config = dict(
    n_layer=14,
    d_model=256,
    n_head=8,
    n_kv_head=8,
    head_dim=32,
    d_mlp=1024,
    vocab_size=8192,
    activation='gelu',
    norm='layernorm',
    norm_place='pre',
    norm_eps=1e-05,
    positions='rope',
    rope_base=10000.0,
    rope_fraction=0.25,
    qk_norm=False,
    attn_scale=0.177,
    bias='none',
    tie_embeddings=False,
    parallel_block=False,
    init='normal',
    init_std_qkv=0.0248,
    init_std_o=0.0248,
    init_std_up=0.0248,
    init_std_down=0.0,
    optimizer='adamw',
    lr=0.00142,
    beta1=0.9,
    beta2=0.95,
    weight_decay=0.093,
    lr_head=0.00639,
    grad_clip=2.0,
    warmup_steps=463,
    schedule='cos',
    final_lr_fraction=0.0,
    batch_tokens=32768,
    seq_len=512,
    doc_mask=False,
    train_tokens=230300000,
    steps=7029,
    dataset='wikipedia_en',
)
Each number is 500 + 50 x the weight over its row's rms, rounded and kept within 0 to 999. Layers, rows and columns count from 0. Numbers have three digits each. The size before them is the row's rms in percent of the matrix's.

# up: layer 3 MLP up, 1024x256, rms 0.0671, rows 173-272, columns 128-191
# down: layer 3 MLP down (transposed), 1024x256, rms 0.0592, rows 173-272, columns 128-191
up173 099:530444526560491581511547492468508543486468513581456411469456417494531390513537536531562502544532531472567465491519468523482547510522523559499486474524505471530449433486534509592502525478449487
down173 094:494549509545508470429442581451467553520474559520480413578457531576489506582476468475506502439429515488502545538589479457356460561451399474509498513473401509494445484462506543519560402463339492
up174 100:394441472457443484544573438451553506471403450522530491611548480484529448532488520561601580435465533498580487513509479484584519550502528551503427461572464467422464428545450495464476512478431453
down174 099:408406578500473495508522541543524510502547554435493516484570507503473531545425536484493556534524627527434458508518487554521391525439519501493531535380546455553531416559456497519497399485539489
up175 103:616549524487437497556502434528558570525489561509545399527472396519485503507512507540484457523428575503478436486553509566508525474583504488528463552460499446488468502567511464573471552590524500
down175 102:472427505528410505452531538474491436501537537514500607483531576537578443572462479412657483430489437514508518508592528584460507469464557492546575475400470496553541503568543555519490487439472552
up176 098:516490472485538550434509485507504522516476548466423514547555522554500556480589497530546572496495471529603566396530507445490602603545434433449520471497530525447517481443580538477525505471439530
down176 093:496457477496536471481515488466553521410495520508469477489495409524504494544457489500537509418405479492413500481456487441448461500448574521487552421448518496550529542512470503526502447466439504
up177 106:603506609515468538503604573498406472511541432474541493442617557518493558465525528518523503552497463481508460513524486516540556487408451453425415475533492431467572527535525346489504511505515492
down177 100:451522537440604526473515523529505477465532505526533571529479453406508466453545475397482456528546477494437545591473439518470465526602573473493549482518469568502480524444460471536623474410477551
up178 101:582510565528555525541566540462496463494497480466463476453489530485487515482456569513523536516520429494555394474568482557509516663503457608500443500545485480432546503471519448419381475501431528
down178 110:557498488610522538513486502434455476505499486514422572519569552454482479504534555579497515534543549597521488554462532467532492502458498493494506521630509488418494525527481405425376557527520540
up179 097:450539555570535537496517565470451503465513483487480474478452523484469541486643557435495496521555591480463493480471475494517453448424416530534560386469530485495571455472510542512544488467416462
down179 095:471480516413403504413446444434488522435535508491510499399502479446505437460556436498553550466421475533464502509568475576599504432531412457473494513420541471591412578472518430384488567468446500
up180 096:530594599499518500484477511484422497491515491508516443511551567427448536439507475596474512535573508517485514508455536485487573501493427514481524487495510475561466491469439443476465509508586494
down180 104:364567558455431538494585485560577484559491454429542487455548526596515426539585439508473494502570466481540552518499450490439572580438506511613447501544503517581451493627534495472490535550547484
up181 081:508445480498555520494557513504509497415483523551377450529419434507504515512587536455516520486513522492526417456543516616594514571562488513540532548471461409507579471504495422356442524547434500
down181 099:479569512449501461493496439453458519476445456572456482529491433482348452514532529498473491506463479559540465471486511589496456504499498505527437558498581475495478542469475425397441612414508428
up182 109:573456484522494522489546533427414542551483458476437504466575461366515582555574443506590579602577444506442448488461533470520562543460467473431495509513543505526580540519460466454424547519598505
down182 107:542536513518458462563386463496578481549531575510442546466567572489460596536482466473505484522530563479437500469445451498508483423469456503523549579527490492423496494551386455418520514462543478
up183 102:407559522475574479447562536526544497508464471448483472476474491498472415494484573527463467609495462522593540464574503480429539533547481539586501408515467507527503496498467484539500455481532501
down183 105:415491470463448488521524518574399550553596467518499478420366490546567559530405560520515532542544560493479480476466561504540569476519474523509460524449422541499531465554578500407565524485430529
up184 094:489467452561547465486529396440480510569499484468480448592526511418529531526552513501471606470457501489464469471564559523461461555470505495483388517499483483553461369409531516485507483462558483
down184 087:440417515515532526665525564496407558469489451459498508485486505525462401539539512511502536510513613570486601406485590560460464462591508512497596556473475545479549535560556528372526473562441571
up185 110:531506592497435551531537537500409536532530497534534423503557413437510554527563528480517621552463484469603462478573560429573506469489443483538516448457510311446538499521440545519519555452556578
down185 105:430496561498538492483505512569516466484582422530535568519509511515635499565479500450603481551494594460563507507532452449517449617515518520616427470491551500509535490603568475478417461473465491
up186 104:479457484560503570581506481498479436442451555517355453509519423473494464559540497503567467558489574569444482502517598472450518561553553586406465535528598444524432465444504455512499490550575466
down186 094:499424462499520512542525488531557410409494446479492543524560471532546408539583479504464422497449478501518493568489481507453511488589493521519604427544561468492508495506477445485517470515498543
up187 105:409532444513543465576586436434503470497466465495486384482471588504490427502558514504593470494503497497501483472521561511551520521517514448462493516606600484439517481455458464483529494447549376
down187 107:513482395385524575484487495578429489531499423508518535496516538565427562526418564404480500477556498515519470481665464485409437441544560520489622494511504505518497497509440443458555620546523538
up188 107:506423586529442519557550481465562490534428480565510468552520445426549595531500505537664487482564557563464501473567484518512495529464535405476523527540545398532571505415413422594525493414618500
down188 118:613494456500406457456539477397528444576405440564561454549600481418515582514492461518519487550493458540465512475587421537491578518544506488515561545583526486474513531433559559588521529431554465
up189 103:439455490555491580506496519486463527485486542548432465517507498401545561481551433488616476593550526603505534537512570402482541490473455401500545504463504478534504341464477546547475482496514579
down189 094:574544553547498483477504557470469465430513509532412517518475541430543503447542465520528434466469403488397496491514574540438406555629494534547482438483408582585443550562572407511483383403654502
up190 103:514475431549433519573521403463506463487481461472419470557502484474575473475474587448467598463631514544441445520572445556483537551457532597449476532567526509437476422487551496617481503463599497
down190 095:516464576452455503475444460489563514477548525525548530541405518578550466463478430483484482497565506449509453591545526516494421514480532456508534530420447510598466547505439514514485474488425462
up191 106:487508533516499518511512470552524483440492460556511487504543470569497542495493531517467483396603545520486416461526516493565537483495503503485473541423509409499500546454433432532418551510476527
down191 108:539549487479544520498383497540466539442520484682484469552501542436509524513415437450478496522533436462551598472479571511419499521556629558570466614482511558556469530583464514445585452517526462
up192 099:574492492532565501467545561486443481554442380536373509487437507442542521483499556497616453565558513534427403495507543478497630499487431522506509593477489514540551543390382486508415465504456449
down192 098:545436434580500416499490494515392454510417448557423509583543558440494439515514466524449509395535535436510521520535464548470522545562477549495456543495609462469460561498445524495524496535465510
up193 094:500527544492583443485555525525457534505488504516506454481517510537552657431496479516450470509528489535538503492551592458510506505498426349462512480509489379496494458409507493547555518578546552
down193 087:489540549503483453407448476576489413438583431613554525575512509579460520463429412431502440501541503396493434498528516465493455549424653524495515555538486525556610523613522406523551517519391424
up194 098:505491499480549457476631514466504481531531602597487474571500412459487494530543533547462491537438512606460464455551552523470554498541499481516475399440549439533428450396468523449461496473485507
down194 099:574549537412425516392481487528560476451566489455521491387500493485541455577483517483518460590564470456493445428549481493487502388545503530489511448479602513532463444529481550431503524590465421
up195 101:474523555504472475560466555500502542478470516497398495526516449471511591417461525403589481398528615452541550451571427503614455514465386565493572505465521466468542504523522474569483514461407565
down195 095:421405507472614475541478556478416436560489470429490504594542595493472436483499606455517606479454490548426484622539450475487551448487507509560510489557453519505446572420370566549503420441529346
up196 108:523504439471572482453468500521470455525536550427376433496487432448459517484560528556533535456502466570546452439518537498503578494564511494399558564548567481502469445405517494536480555444547531
down196 106:497523468505470559511481522564492482426543533530562473515462491571490576463492499448521516594506481490496528487490470540442370479524448480532460445477594557495534533561485451482492472567501530
up197 104:508594459418455541497596477531451492551449514506498491508612499555437495569477629471471444550460482463552431523513473409489518493484416569404439471512516487441561544504548436558440511541504443
down197 100:537525496532404622453457483455426419541520686522595474436472579536446480521459552494437476546610522475476528481507481500490521606548542540488463429511478563532516494496421515476462501486533581
up198 097:643486452444506540523513555470462492461491517511428493481453561484476411466548516439449538536463448532439506490542493578444522560556534585551486476479531534497462455501498495449507496465480493
down198 096:481495500558455440495455526543514472493455509592437488535532373561534512469425475542454474477547506526524499518476533507565412444524461435508489558506506529489513556515515430536484491518480513
up199 094:648548469510453484584468556515472479530458567559595448514575410479474362558497563474482517561500538580495492479451547485489554465469435588447485519428497472339560472459530516500527520389526471
down199 090:467552510480463458469534625359515609574540436464536514499441574479516601485487386560543486435488469474462549506467536540466457442506497467562451506448485381465478502447412551445516576528444528
up200 098:479553559582453494563534483495467525476482546545534458473570545461508415441455552526432467567624627555418531533467479467534472548456496501538438524543461479444453536500477392570473530503556589
down200 089:471410428464383487476465495633545401542552464578478573549471482502514556579440468496457513505476519407575507534512581553474554481587481532488501457526545547597500560563565545501546477486436449
up201 102:459511443544592478583499541424527458544418485475479455541508451411518519530541547549582499573395523575556507477457560499540523501550423458641519488462477413494468444408454554495497541497491430
down201 102:506514500581412531543474691379508427452538514511529497516551533458479463543503487476438449513453483526495558614427577529408477440487565493550513514477480497417505486462466505470489461408554484
up202 098:528511487556534593436547486511409586472509573433494401480523570520553583437522459514570537455578545577516460393473558434494555543486471520458496529587505512572451527360512562531536488434509499
down202 090:490492532527524443472532437472450569386470451447480465548500441535481553517391556445540475443443491528567476473453512494527418561523498586561458481549501538524615559571546513525517572508474483
up203 092:537513428543465485427496557523492541424549477512590445553555443498422528543506484438519611373484481497522407498434537477573408494509474446517547393541494472566574479498555519498461552467485484
down203 099:496488448532492506475400450516554520444519529464519502445501507468518461512511379566479536398524451509488532563533561523491444495534513503507532583489479540605422622478382536481471571401558461
up204 103:486511631479577477560474523535498431501511460550496502557533548519426401474546565514485442577562538540560526454530536498458535537479475541607526471501511403466464532443430425518446501516479481
down204 104:436541556466469495354487437484501503492500542488465477544484470515485442467595516561475569475470491520560557479451538512496411462479457467435419458551515509610458504362472500427579536520498474
up205 098:504450441529378616500472453479397489500511496424521454508482475456545555533539513512490521528473578563551467500455469477610598470378514568453444490464485461494503541483519556479548500498506568
down205 092:521490510491507451447540521526489510483556493534580587518525453445523575481461539480434481431455461504530538631437575515476479505556485491418528464454505537575461533490479477469541533467450400
up206 104:479547493594510519460501460489537532437513445436461480525523446447511470543479463587601470447513477517589483515469480482471527533520487506456406437542498486509481523504535369579530505461426441
down206 097:503551473502538487496458430544560453491591538398456484476504457489500579509530466551555475525490501576524514520453569441496448440447559530508522526526543479529426520467491518506480459526543492
up207 098:424521452526431561473545448446487583549462492479383512569511540466529525442512492545612536571544502527515537509544506371534477509476425386564537430523473459584457478441468397487531496546499585
down207 095:497596497453477492492564476485442493502549453545560494404451553509479493463488480475473460476484468510516531437604520526481556366464550490482426456563538614518582574531523609576559532456570482
up208 095:435617633471561505531457575546417409574502471499546420534566494395493488485546453500557495513462497548537514454489521533488563483501481506553571435430536464510464433504502534436555509493562549
down208 097:494455550495508480484561443476503446512509465443554553525386485552535460536540599461493473629510426413513497481484460501524511428506556468393402519507572511470552465628555513490543449434525526
up209 097:618448458623436626507532484427427536473502558402519435529422550550459485429523464495545559555523497497417463447493513546473459585514370503504442475539434509540492429513567509487614563460544536
down209 097:527567537493507517571493541544495529481393488445443471474556486500470572552466494480482523477429487508465505491578520417563462464480466532650549414502462514417475570502549479611491590454539487
up210 114:508510464541544449527561489531414453506521536648486467497561415453417433537520522461445492518555478572486426479495521468474496473524481560457565414548549451510494399415496577527489512481543606
down210 114:501497501512532428580461518497529498580456505416456511393593414555519474501511526533477428519537422590508403520491506588581444518516447583522545532556611356523520435532562424425483488494607505
up211 097:541474481600509583508519546507537531599469524475535407502483421509400412543472475619529594546575574502558515488485514586477509561440504413568482528452449466509504482542419477497476578474547415
down211 097:487510440507437563576495507500468529469476526410583427513427529588509480506533464481484495534491507540434522492461511468472462424600512537516506509514483520534487494422478552482582533544553517
up212 104:502470511524546474586614476467510570536443572478476435513486482495480502522524531537500470463516594540455551436438484509505476457503472566515520494464565482448404571480391497475566456497517546
down212 100:454408490345501487472474522515607476513564379508542491498554438490519483476452563448541539550496473435530578567451454518423421545595485537511513473581526500516422460626538451531465499491536407
up213 097:525505542482423610517473505475440565507418463498452474562517522463523557505530559548534498559530477501516406482539509460572581427505480526456468493498520502455565463497509519563449509453418411
down213 102:384584480476482593457444522513515540479485508519405568454433482564539531477523566523505405456570531453443465495455567480584494403465542478504440613496416499444483566543462543462423533467557453
up214 093:509497530530387555449589531467491507457519536549487401453465498423433458508543534359563534520568530539590511447505462552525440540457529523543463549585466449443444421512576447494607477429490559
down214 093:504421513551525482496488533398426533466500545502535446417509525501661498562491497552533584544521571412501466508503524474499458566525496482521486415494430519464501552476545480502535527471488484
up215 116:574498513510455601490531539559438492504443585459470423495540452519529443498528529454545461498588567545546532456473509447496512522605445508474518510559495461462481472470551491597609524512493529
down215 110:405435527445468443519453474533552569503529535553534461522458488421423538540481582500446485464499446496449603589481555500559445525568463501497552637479450476389453526522502614399554472511513414
up216 099:536518450615504636512520479471434480550536508453572403479469386523463458511520485519506490409465560579465443453453556560497492506452543555488435448509484441554466444469499485537537516514508473
down216 085:475464534540540511599506556426514512387457576528433551521534587614645486439463467482449554581474492432536447561371451472483492522536532499480540492507555597510474499461419475476434473458455544
up217 105:504503559534502533425589525523602611558503486524499474499516523533476529487458477538517505577465567483606501456488591504501467531484441378549440545444556460502447517508417431514450532409546476
down217 114:498517505540384477383479488442539618532512545425494562554388522592415498443517480590487492537539474508399506486443534548558496532618474548612492585469476455470393562513495556484583503510503450
up218 093:497455475516421638493564401498506575585422453457603468548523502521460417481542483500559561509599504470539449513487481400443567537472471488495505401488452518484468447545496517551574588511516486
down218 094:508542521418600371509450560499459524521623522454504531523506498451523467567441402419485460463541497411480519541517489524480441390516522486463567457477444499633467442449500523495525421458468536
up219 108:516520461567537529494505476476489468416520519539420462447542543506469467492594587461505517580532470550568450429491466469547584529473408509474578437475436516478583534479423450502524513402443519
down219 098:399490645462458483437442477469471526490515428541480537487505526579514466534452487481582572511512505422525515496574587519457478514444457487487537512544541536534550550605431574436518531555456512
up220 105:444594514477623489553548444531504419578449451412434483484434487543483479541550589524487473490470523520540565502544575448423529501492477526586531402479501523484497497466493501543452485544469533
down220 103:466504520380447434568480491529438523536565572543565506488546524491458534643441476479444542550554551465497608521525458475503413394587480557505513375499502519582454505495482532536525563466386519
up221 103:464540550496481468506382508492475511506535430429462497502567533507506555527494448500577528501525693486603549482554486504540536480410431579460538533527551447446545504545486537488564519507446550
down221 091:465474429517424537514541530464504499513538536548414515512396494498414493533487525482517471523424475544456512651432474514434538484485483472481473453530483545399444526453484580444453468516565387
up222 106:578545487452499530637534388532443410576434522498563466536621455493490580506463491463469554448538456547452469481610495539451529492526511480520532523514584433417509508400475438598514527465578486
down222 104:424434501507470569554486519425467544528513500571595479490484431610429460448507520470461495488553555479419474514494391547497557461504591435495458625438440481494512417484428596476508471560476432
up223 096:535571608455548551431507607472491509524485415457508470498527440510494580548558539450475527512542463543521469507543470501535504491448550512511543542537541418453611475473564433488342484520465507
down223 089:446533488482533530547569568471489511423511546519505426499530522484449610574510529535509555393445513550536568545446471430496487470477512467512522435441598497537462510549502571461662520520536566
up224 095:540527531477482521425461389489474475579488458517471500419490421504520451468495502522483551527537466596528529449554495459519488562494468471545457514575463475534570455531539444529459505535452639
down224 086:483541492504474449458511522523558475481535512498417503515420513650571626539555439516517418505436517485451523520555470451485509452487553573484462412462403566550533504428388530433504480523478567
up225 099:518551568519432493549470509514435494514413409478560487555602485475490524570507538508445495517641507488545468477501483485519468502462532551413544485473566457419524504476471491495440512550511501
down225 093:560549552489447386482498522518436530492474497482536475508463440465474554556545570494522520580496506537475533539495521500473463463547450425526514475448469576509474549495492502455588535518480517
up226 102:555452451513402564502543477546497559494510523495502501437518524565446488417535557513492529495529539543524506376592453462584558535524446465477444455628481512428533466466503407522482490504549576
down226 092:459466472505484505442492435531562559497546501489429429456577468565519391588434402537501510446534444475505598513563485401505477441525526544550510467581455567473427485449508497522516480534532519
up227 105:453493486514619468454495529463431481555473457516430440455467471467419541513563517527547518547526533573563468481506557508480504501487551386474533541475536481537488413380463421446389503491552447
down227 107:435534488487534447464482595511474515458504527456518426480537484503452637436479538515502446476510478494606378444555499537464443498464489425531586385561515461474517453473400485511438578525463543
up228 102:519412397560530497515504498539474444443502493470543443596512433417442420551585491447555504527494497622468477466540548509459512511587540557550456416483487446511488373482543455524478539396486546
down228 101:490507425419547480434466651558505452533485455526518525534543595456474363594552542396511481475449587473476421502574419477407545582445668527430485515469573436492544456483476507473466474503532382
up229 101:497411489497385546561551426498539513512545477536586463587497446489527472498535540502516485523528471515496502486478510493542579514454434545500382461443518454531420388537481519422504530500508566
down229 102:519553504493455506541450443578479495522495488493493478383519393466480384494511567552393490464499514381430550531458483527494449488579605531559552516438439533490512524528479417491465455442534504
up230 096:505524480470511504428541407501445382594465515522551467464695454541488537539540492542459525517505424491542415340455490469531532520515472443463489569522482451514587519418547443539489581494553495
down230 091:482558569492515489555451448507529504439529478579493527449492524492565520497428523489466494501484530549555515584620478506503545460533553471430556459446338477574463524562477482471535523510423471
up231 096:502530524438515567441502580480406562592454548497502478465558589472365491567522565500431649583564483545552412490551584429586616551387537529465488528508434498399570426482527498462475496540580442
down231 094:476348576624465488482608524485469563508466552522627547511447438515505519479504518524520506409533525535436487538528488511438343483508477502528554558481518478488532571514420546468463431549504468
up232 071:534488496532451502493510529506435566520483456531486423469481516465476538497550499510489532540504482500539393449491548577492690526486441527577490515491497501513580525506534521481517561588546483
down232 092:533585474534469532475512516439398576476499510555412500502528445464476489519610588503513547571530535502513474466469490564456498464406395467554478570570486513520492533494445464461446576427571493
up233 098:600514555528596550524454497384509555589461494571404476485583434537455475537521643525526529537511535536600474516518515513516595522451416485431465528543495463479496478478527464435450550505498518
down233 128:484466452409502454516459431590496474404534516519545484482478441519569487460494426434467461430381447411469507478550509493506452428554540530551578466435448597513418525575472507428520671479460474
up234 104:456496501425501500500439511531448498519542542520600485528601443520478497543616515567489514488546451596540418430536574441547501520436512544414559468486585393416542497421552529464446520442509515
down234 107:522482533472481449446530593511516584406475449506505621515491432610494468595479569556542464537587512419462501562425423588456504489515571453478436635454493504504533478591495497480403500442527510
up235 082:498491452581462589515475513508425466482416539411464444582534518485506425482596452505605493473516530463548453459455456487496526507424431545519463499464422528495577445500553439528543624470512481
down235 092:555514514456461512379466539520487525458470467587474534524564450484465546512547565552447541573408557502492519543537535517455476546423499454534500567581514511437433510502449479519354551445626474
up236 096:402561566547467524388527524500537528509511550507483427426497479484508423543539494490536477452438540549555473488463530475532525544404471539513404601615526458462472473474511445488493461461447460
down236 095:512430513485500466524460419482464479484508536567475419500495497503577521425420527486474505480454528421470421490455443478561436512589466465414603407497402542490541461494471493378564448528460458
up237 108:477546482489547485451485422487439469488514474441473496587570524497506482458480527515509562457504442499468384458553570555558507663520512566490499591602547483469533505446554496510559498464514421
down237 101:499487480528545481544504491491490537489534535493435565575471487470467419491453411555514496395409470596564519499513537454397437433521455481481489555460476505587534578635533519518476532540538546
up238 076:516493592558410450499482596492490467397439508521465474545536463360467489525493549448510463456613547488516433542516492536540484482471471493603538528485472507491561507517515422519494547468573539
down238 093:550542609505420551525506467469493520473436504572491483475518475438439460483584528531482498581540575501497445505486457553514482503483422467571496538522480478527514615492449457461428624457532455
up239 099:503561511533411451580481504488378487510484459515527410487474472561573574463524554436493502619514536510533539444525526498559509425462389542459432425431484453502556555355503525537514564495510555
down239 097:448516518539445445510521470443426557522454461564484539603473425455466512554444530505496488436535465447507539549485441502447445488481546480515501487450524540628498454558522560516534560554477479
up240 075:554480553528508542566526411484450528499467481426478508452466540475509458512522516437500519446515521447456452495553543547424471530469508486567458631451450421481497465516484442353528577518547424
down240 094:516495529537464565496545516401408517446509467520460408513525513495446484572529476445532557487498497473550494551441530563534481467412453504554492536505488541471471524481431358498510606462510451
up241 101:467446508471469575381486463494420520530578478499501421493481496477469557476638454578550570465580457519602431492462538470549544498465508477522519456502514506549521408454487583419510537432529577
down241 099:490477525483515434424479461510478537541645637451504515439536523519477520491493473532456467472469501491523440594454480523467424488563541540593584532556467539528336537586438630511504448552543451
up242 103:579483439542447568427521532515479473455495582443504458546499465543527511517578537523543470507498507572533428396493500558576559500430499500471462514514489446545476411440574443535558545500534495
down242 104:474506555454553588504535507422447572433503558483523511452569476508577584396469469483471505479555469498479403484525513485493556428488458480521579482490514511487543551521459531479467529462432617
up243 104:530503533570467560486447500497400491540477561489509410490533429396464490487538460549489518479486519491509481461498504530508497551484577622516476408538476484527514483505461522445492496502600518
down243 103:551470587423476540519445491453471416469562587458533479354454449463473475468525449570406494526507475431450487543480493562461469472599530474536492500603423511529386620504537611481487483581547514
up244 098:539439496509462469515542554456436496472415441573369419646515489501467437581468613503489591458388543510476547523496463486459481466479480557541437530467404499455524460491556522522533608593508447
down244 115:511472497552466556504476469470469443505472541592412413522462496481464445465519607585448497532537483546558469533509551562541569501450497511484472628537508483457489599526466436413477589517614485
up245 097:389495524504475428635580513376448436554415441571536460571516587434512411506575485460473596572523478459530542508532497543498476516517529519612471496474459493411554465505402479507571481491485491
down245 092:598465524484563435431495527509576550398562522513484528472430525443513396541518502528482489541541503474522574573477546497490449509460395500535476504526454625509539515537434483467449537477463589
up246 094:508508544495495564533519423459572509538444506404513489517555528475543548577487476497540559451588564562507558542574500520505488545439550402461427551575522416449446534481509369621562462425540536
down246 093:421507434464543511462567469497524524604576481446525547507463471459491516435495431481520572493567545467486494433534544530545517516477504561537522541417491507527504412498541463429425428538379413
up247 109:496472534509504526549499460555415469458411562551441462578486595497437535537561570475562506564577654529500539496484472441438476509411400527476538554463492423464483532439465469586481478494548468
down247 109:570427482477489600499450532534440421521548479541424547497462468551449475541462422458552428515512458424502499594440546374470592501507444564541540448541472594614480616509571499540568533518581518
up248 102:452495647462472516468531560435535501495477354546505476493498488488461470522493518503493548463566577474474566496497493567515500583479496462569428448536525457506522508476516435569505548469510371
down248 101:501449546558451514441442461490534558528477578541540446464508534621483420418496507521496530574605479443566524448383503551498480480494477474556562553496573442485480553562496436429563460559444458
up249 091:505475512433530509555471506455489499456455422368374413547528507651524494575489556403554501532488550499497555515601451480477485520446482536581476567529458474414509525498498444575403508532499521
down249 088:459558534482516516480552481489425504565557488429580524490559443472620574488519461487527566519462465533570476477546577482516377510524586551495521329419583461454427465532472580507525499472478466
up250 069:584480525506465601497413465505440499498493541483404431565544564486452527542593488538502557472559451435520389457496480501491585543469526498540558501542407560474554505553430446474445571574575454
down250 095:520552513498453582501473483488465521475472488528472459519510528489436501533593480540480497491506525504499461476455545491552486485448503517586503615553481505506557579551439385464435644513528417
up251 099:502456455472491516464526512553500495484499538484516451473461515478503500425539528547488476459488464581530472489500469520508464529590497490528442498441473432547479502443620435464484469408564546
down251 100:456546598499458503493504493541477491494513490504584528498517546498451526448494525456412576541506624551575517470493348450534481436429501474457450471528504508518560563397487460467462541552460479
up252 108:452449503401499540472447495499424472427477542535473482485528492457505459476580566580520453523487435509530371489530520519548524597559562510496519568525570367484535533382480515497494508466507426
down252 103:408502425468562456515542489513555482498524554537462438557549518528450540474440519493488505401433493465513553506446573536449427433557572474529510540483417532559459557575514519531541492473407508
up253 099:511430512586416562532469375487446480497511464473586491555545530477552510458548494534492545445590481628425406356508494469574640463473469538474577563491479460459571484524561551475546547495520483
down253 096:516428494356519524503556332471530566442548509395572534547628512455542510492421521525551534509498453514467492475445503527516479472470515603506552492452508547510442515516509397532514533525409547
up254 104:412567483566486499494420467472512432540556497489429472511534524495539381543578572495587464590479526526531452493553397465445604475369430496495545464552440511470567420527528556523435536528418568
down254 107:552508470532516502432444457530481510543479521413483408434542443507483522521505527495548544387473488534515484575536490383511524467395449517573522515522533546515462452530478512501536472465526489
up255 090:508500486592470578452490493484456533490456546556488502513544530495473494491529532508485501634518501534451398465468517494627603532459438524491499477492488517454540510455409465508528510501613484
down255 088:538451426439512479520499451561538356582607488493557595538476447476487440515462457472455550471510419465589554569484464517410479498598587480459586486408539543496445498572523594513547474483487475
up256 101:490475610499433490434595491461480532537544434517512494400589553491514534493540507529470512586590537490453437538530610504573562481406444483506435538511527431491450469470460500517451497528459467
down256 097:573458433539543534505529449554524518467442549553446469528568529483458441527588532553487501448508510478631534438510545421395524459469541551507557482470470601412456431506560469405501470435499519
up257 098:588466492512457568424496464497489542543462488381574466512527481520519545534472506507509553510535510449500425437487594586542475646458523484438390545503416403433578520536526487545385494507544513
down257 098:529564595493533491521484557531431525529542468498433483460542487515441493538515473556504507518547428491475571569437522481454525421511462475434490453481416573477481530653467626403499530516514452
up258 103:467510558522520485465480504495481467537405430513497455605455454497495552522576597485497496530479516548475526525491631460508496478461494472566494569480456386528589506350417487553396487507456466
down258 103:488479478576417512530465548524565536470473552475570479457482482542523485446469484559539505418445438578497535517499526516533474500478482410555416540591500518513455515466446489497513557453571497
up259 092:492485573572438515451554503462521555503539530478514466391598494431580566531501447530522571524603571554633532480481560477565525504452389485537465513411571462445522467538437488455509504466487580
down259 098:373451466452481482469425452463463474531519538461454556517511484559588462489430483543500533430470506467470519565468477403559506471566483511483498462552481517470549527480524466475481527577448381
up260 092:522427511503523521598470500452516478567427450462485504477448579392538502476587523566448538507538562467347577526530406478438612471520559493486474497593543550466552519484424502583464532436568486
down260 087:496480594576554458483565510531548553406541512447495461577540496490495422476451406534607458526483497506621534501441520603470393478483503525479571463426436466568481510478592528465533528525402569
up261 105:489645445536542445491459428490517438542564445469477514471575536557434476478454554491424533471547536509421510448500493546497477511545412503396387507527509569517464502422574475593426545467562472
down261 110:610503596492439531446520511414558550482519563497522555516519452535473472419357534489429514542534492489537511449496460488512529575499532587526441639490412616443603531503491456493522507483494536
up262 101:594462618604476595536494440438452447452479521497592452544450407444517533543482500469560519460537544485508530437482512563437522545512493512445422451454479477467444370517512541582487544516548508
down262 097:516581457490473548521533466609496415526457497409538499412584485464501479513469529463527418444430403418513428519584452403512476570469462424409523541443518498555515488508578444486465498576518425
up263 091:540492477600491532528439493488441537504401534425511441567514384487549557568467489548554512481460524523474514444535406520436559582464450521525453484466389498498475489521571449573529603497475527
down263 102:547540496586431506513412484434459522484437527508468519474475456574468477428507517595475478553505566459523543482414476519475445544522460492521503582579531535526462550477480429458355559426595537
up264 086:520583488520505541548552502418427585471506471559468469550457507433518576564506498517465486567377447493535568504486559531427505504571574490514518414487502572558387497528410545468508578532569576
down264 086:509436506519466484445529458599540474482471600545621515416527464510450500566474457555514520461563527538538464433503476556505514480520453511518561470480491384513492487507635512491508507494540547
up265 100:502484444550514491516562408444520475422533501577488488472482494429426483433459465627460625525446444499469535466447470491531440575607523578493406471463468497549426537456506564425552522516428524
down265 094:528466488495402460477483400532517489481460484546478582481511514489459497433445447571539409487532526557423402497472494562517503517525511509465634562523470415521515463554508447533580511656456496
up266 096:514551556408434572513537521511427520518457473553431505566512522515458516465475503436426573557422474555537462480585536387560548534543518450638476503469408483371551529481429396457582508531497460
down266 095:496453434462482577537380582612453507431543624520543555446470471552484456500467462513519438470515543535455430624448507521495566491462563559540477607525510564512474598501595453478543507555531477
up267 117:509475471613456508539617420422544541532452447484573454586478522497506487452507557644491560507492437492461476491507465502560534556506503454558405460503412468469449490497504522485477552496520452
down267 123:472533525420363502446430444537495484495604600559472549458439556552473414503519558574395441505501541462450538445472491552518543489501508568484530598525485499628533539473541420571565465529512329
up268 093:492514534502585461543443542498513544566453517495542500474489476414542487404485530465502489532558517589466438469472569456496576473544508459501511566467466515525443455445488483475464502570460534
down268 096:476661549481485516426556576498504410515531469519476554480520552460408525459474535491540495535501469450517414524484554543515438459502516486461484477473460592560564476572514489421478410488571521
up269 094:448507550566460544503551507483537546559458500501492465578512440516436500501522425580509483560478606520506511486441459510394594566515539413524401478523499537546385473502491446526503557507521544
down269 093:479410529481449457604449514446491483551438485485443491484507383422479540492550578472501493494522501548507617507456416459525581492455465465451559508382448493454552589493500528527520505423438578
up270 101:475568547602565538449431541565461449501427524540488501468420434470405502483573532529508462581471541557495481450451517532455426513522450459542560525423535379511469488360516537479516542487496446
down270 105:543479537502567452480561472474526539515491549514539551521490500418554378552428463515525423415487518509481424448506496445466544470547623486576458623486543595514551503550479434492478471514522470
up271 089:461504484460556459553446451514600520536513451495585471585536439468451543606459515449438541455483467486569583464519411444438433534484463519528486456509502472431410514501586533487455526525482556
down271 093:502495539489575427473430490501421519500400495436384503570538534508476615533571514535473527551486560548549477521438541632472493429458498438502462488557485462523495534555508560517543567472626473
up272 091:462517575563497596487508516538480542433332522499487467512540501502489405537478543588614605486531580477551543472430410556523503616467467567502521535544447510455493526509549420541471541442513453
down272 106:514481572565464510495435568387442527416442467552508518530504469451481441476560594485431486579554640473531553492463482492555493571503519528536466563569539548514486622430516479450450585406525497